config = dict(
    n_kv_head=12,
    norm_place='pre',
    extras=['capped logits'],
    init_std_qkv=0.0398,
    lr_mult_o=1.5,
    schedule='cos',
)
Each number is 128 + 24 x the weight over the matrix's rms, rounded and kept within 0 to 255. Layers, rows and columns count from 0.

# layer 8 MLP down, 768x3072, rms 0.101, rows 574-581, columns 2112-2303
[[102 142 102 134  99 118  88 124 126 117 159 100 143 134 117 122 125  89 148 129 107 148 116 119 146 156 127 128 115 173 153  93 155  88 133 106  96 125 121 166 120 154 176 130 153 100 126 139 107  95 122 104 124  97 121  71 139 165  96 118 132 144 115  93 123 101 105 103 113  78 154 114 150 144 157 139 121 114 121 125 123 129 113 132 137 115 167 122 107 117 109 164 111 104 162 149  64 164  87 123 136 172  71 118  91 145 119 137 151 133 159 132  99 170 158 170 111 125 135 157 157 122 135 114 102 138 140  92 104 136 127 119 118 107 126 130  82  95 141  76 125 156 134 136  89 151 126 131 147 153 133 130 132 132 101 153 109 162 119 105 103 154 110 120 137  94 117 115 154 108  71  92 122 162 151 123  90 130 118 171 153  78 108 114 121  81 122 129 117 103 149 158]
 [128 138  95 136 102 122 138 122 168 153 141 183 157 148 132 109 127  89 117 111 135 133  88 120 128  96 169 113 132 130 170 102 145 150 156 111 138 117  74 114 170 157 106  71 104 123 141 127 158 117 146 153 141 139 142 135 134 122  94 135  93 149 131 112 120 115 137 138 125 154 125 127 133 144 160 113 125 127 129 129 127 135  95 134 121 134 104 155 145 142 108 149 126  66 117 108 162 134 143  95 114 146 154 100 112 143 134 149 140 102 103 133 117 114 109 125 123  84 126 123 144 156 108 107 103 152 126 117 149 145 116 110 113  86 173 138 114 141  90 102  93 161 136 149  91 111  95  99 145 100  68 114 153 116 137 161 140 159 107 148 154  90  74 165  99 123 164 184 152 136 113  93 154 141 104 107 144 151 133 150 134 123 136 126 110 139 168 128 149 155 119 114]
 [148 126 145 103 150 144 117 100 108 126 176 140 149 132 108 119 110 140 114 139 122 138 161 136  79 121 131 155 161 132 101 122 149 134 143 148 108  85 108  93 131 121 107 118 187 134 149 132 110 112 123 113 157 115 110 125 147 129 179 120 128 151 117 162 122 150 133 102 106 114 133 165 131 117 118 170  72 131 120 111 150  96 118 131 130  93 130 153 215 132  71 116 148 106 169  88 140 115 152 142 168 119 106 112 154 105 143 124 149 146 105 117  91 159 100 119 135 122 107 122 130 126 151  83  65 131 164 147  65 139 160 145 135 132 156 127 136 156 163 137 128 139 147 149 152 102 152 131 126  82 179 167  93 150 150 146  92 146 150 117 119 181 168 126 105 108 104 117  93 140 117 114  92 138 125 119 118 128 157 107 115 140 118 132  95 119 127 109 129 129 101 104]
 [152 111 112 105 168  79 103 103 124 118  85 137 108 134 158 142 117 164 102 138 149 139 119  92 100  76 149 105 119 109 116 117 164 106 114 130 120  92 108 134 151  87 124 125 127 121 106 113  94 139 137 134 114 150 172 115 118 111 139 125 120 127 151 121 125 167  84 123 140 153 144 104 114  95 114 110 162 165 154 138 155 108 155 122 135 110 116 183 153 176 137 125 105 127 104 108 140 124 108  85 194 125 136 118  95  89 146 122 127 115 138 120 140 101 105 134 164 108 169 145 132 133  86 171 135 186 145 133 100 129 128 171  95 141 149 154 129 128 135 115  91 102 134 140 103  98 142 165 144  95 161 140 137 128 112 184 123 126 154 114 129 138 146 105  96 173 143 116 132 112 143 139 117 118 138 158 124  86 190  86 148 113 123 107 125 144 109 172 144 145 106 106]
 [153 122 145 113 131 102 129 129  95 135 142 109 146 142 132 156 142 128 139 138 138 114  98 131 117 115 146  98 135 130 124 116 117 134 114 156 118 125 158 132 127 125 138 171 127 103 129 122 147 135 101 145 131  81 110 110 129 121 153 115 125 122 101 133 176  74 140 122 116 146 171 177 156 143 148 102  93 138 134 113 103 116 159 109 152 123 153 156 111 133  71 112  90 115 121 168 121 132 122 127 116 126  59 152 113 174 126 119 143 100 163  85 125 139 117 126 116 107 116 144 123 138 120 114 132 111  93 100  88 104 132 131  99 162 119 145 148 121 165 114  90 116 152 122 141 129 177 148 132 130 141 129  91  92 146 117 102 128 132 205 171 159 148 104  90 118 138 127 176 132 130 107 125 156 112 127 106 144 125  66  96 136 145 136 103 121 165 107 144 149  94 133]
 [139 128 119 146 147 114 178 123 124 123 137 133 151 119 108 127 114 150 127 105 119 141 133 101 134 100 141 166 148 149  97 161 150 119 126 141 192 137 112 146 118 178 123 176 107 126 144  88 140 146  97  98 127 134 120 134 176 155 214 135 148 154 114  89 153  78 112 153 151 118 155  97 141 161 127  63 133 126 113 143 148 123  72 153 173 109 156 151 148 115 147 105 126 105 117 142 145 102 143 126 101 116 138 153 154 114 146 125 128 111 129 111 137 144 118  93  88 144 121 176 157  72 107 128  97 134  80 131 129 138 133 138  91 140 122 144  99 113  99 132 127 114 174 126 149 115 113 137 105  87 111 139 139 141 152 131 178 123 138 141 135 163  94 119 159 144 129 118 123 130 116 125 111  84 141 127 137 142 120 142 125 147 138 172 163 120 117  72 118 109 135 120]
 [ 84 128 140 150 130 137 117 174 113 121 149  95 142 137 148 138 161 169 146  98 104 146 135 105 130 125  95 159 110 111 161 165 116 120 135 156  98 122  95 115 140 112 109  96 127 146 161 183  80 107 148 133 149 117 171 139 142 129 117 103 159 136  81  90 128 136 149 171 142 127 119 116 158 160 142 117 121  95 143 110 162 111  97 141 127 147 136  93 111 153 113 100 148 107  97 116 105  90 140 155 122  99 144  97 170 113 115  85 156 105 116 101  96 132 147 142 117 139 105 102 122  92 127 111 142 135  81 128 115 132 138 169 143 104 114  96 129 169 171 123 122 140 147 155 108 137 129 151 146 178 148 108  97 109 122 140 126 132 113 146  89 139 130 142 135 165  96 156 125 125 116 103 157 140 150 120 109 124  89 130 113  93 161 144 149 125 178  94  99 119 126 139]
 [ 75  98 154  93 105 117 119 131 122 123 137 118 144 154 112 150 127 108 150 151 119 130 138 107 137 131  58 114 146 115 168  54 143  88 143  84 148 107 112 141 119 110 128 130 107  90 169 126 125 161 110 130 126 176 133 114 114 148  77 109 157  96 106  95 138 139 138 105 136 102  88 144  95 139 118 134 113  72 130 139 115 130 102 115 147 151 121 170 114 125 139 127 111 146 145 124 134 181 120 172 108 134 111 113 129 111 146 147 148 123 107 147 125 128 115 109 126  90  98 161 163 118 154 117 100 132 103 147 143 152 179 126 115 113 102 156 111  88 124 177 136  78 120 120 150 111 114 132 116 156 154 105 113 137  82 131 103 161 106 129 109 124 143 117 143 144 100 102 122  79 129 129 105 138  93 103 130 112 137 141 138 133 123 159 101 139 101 140 180 136 107  85]]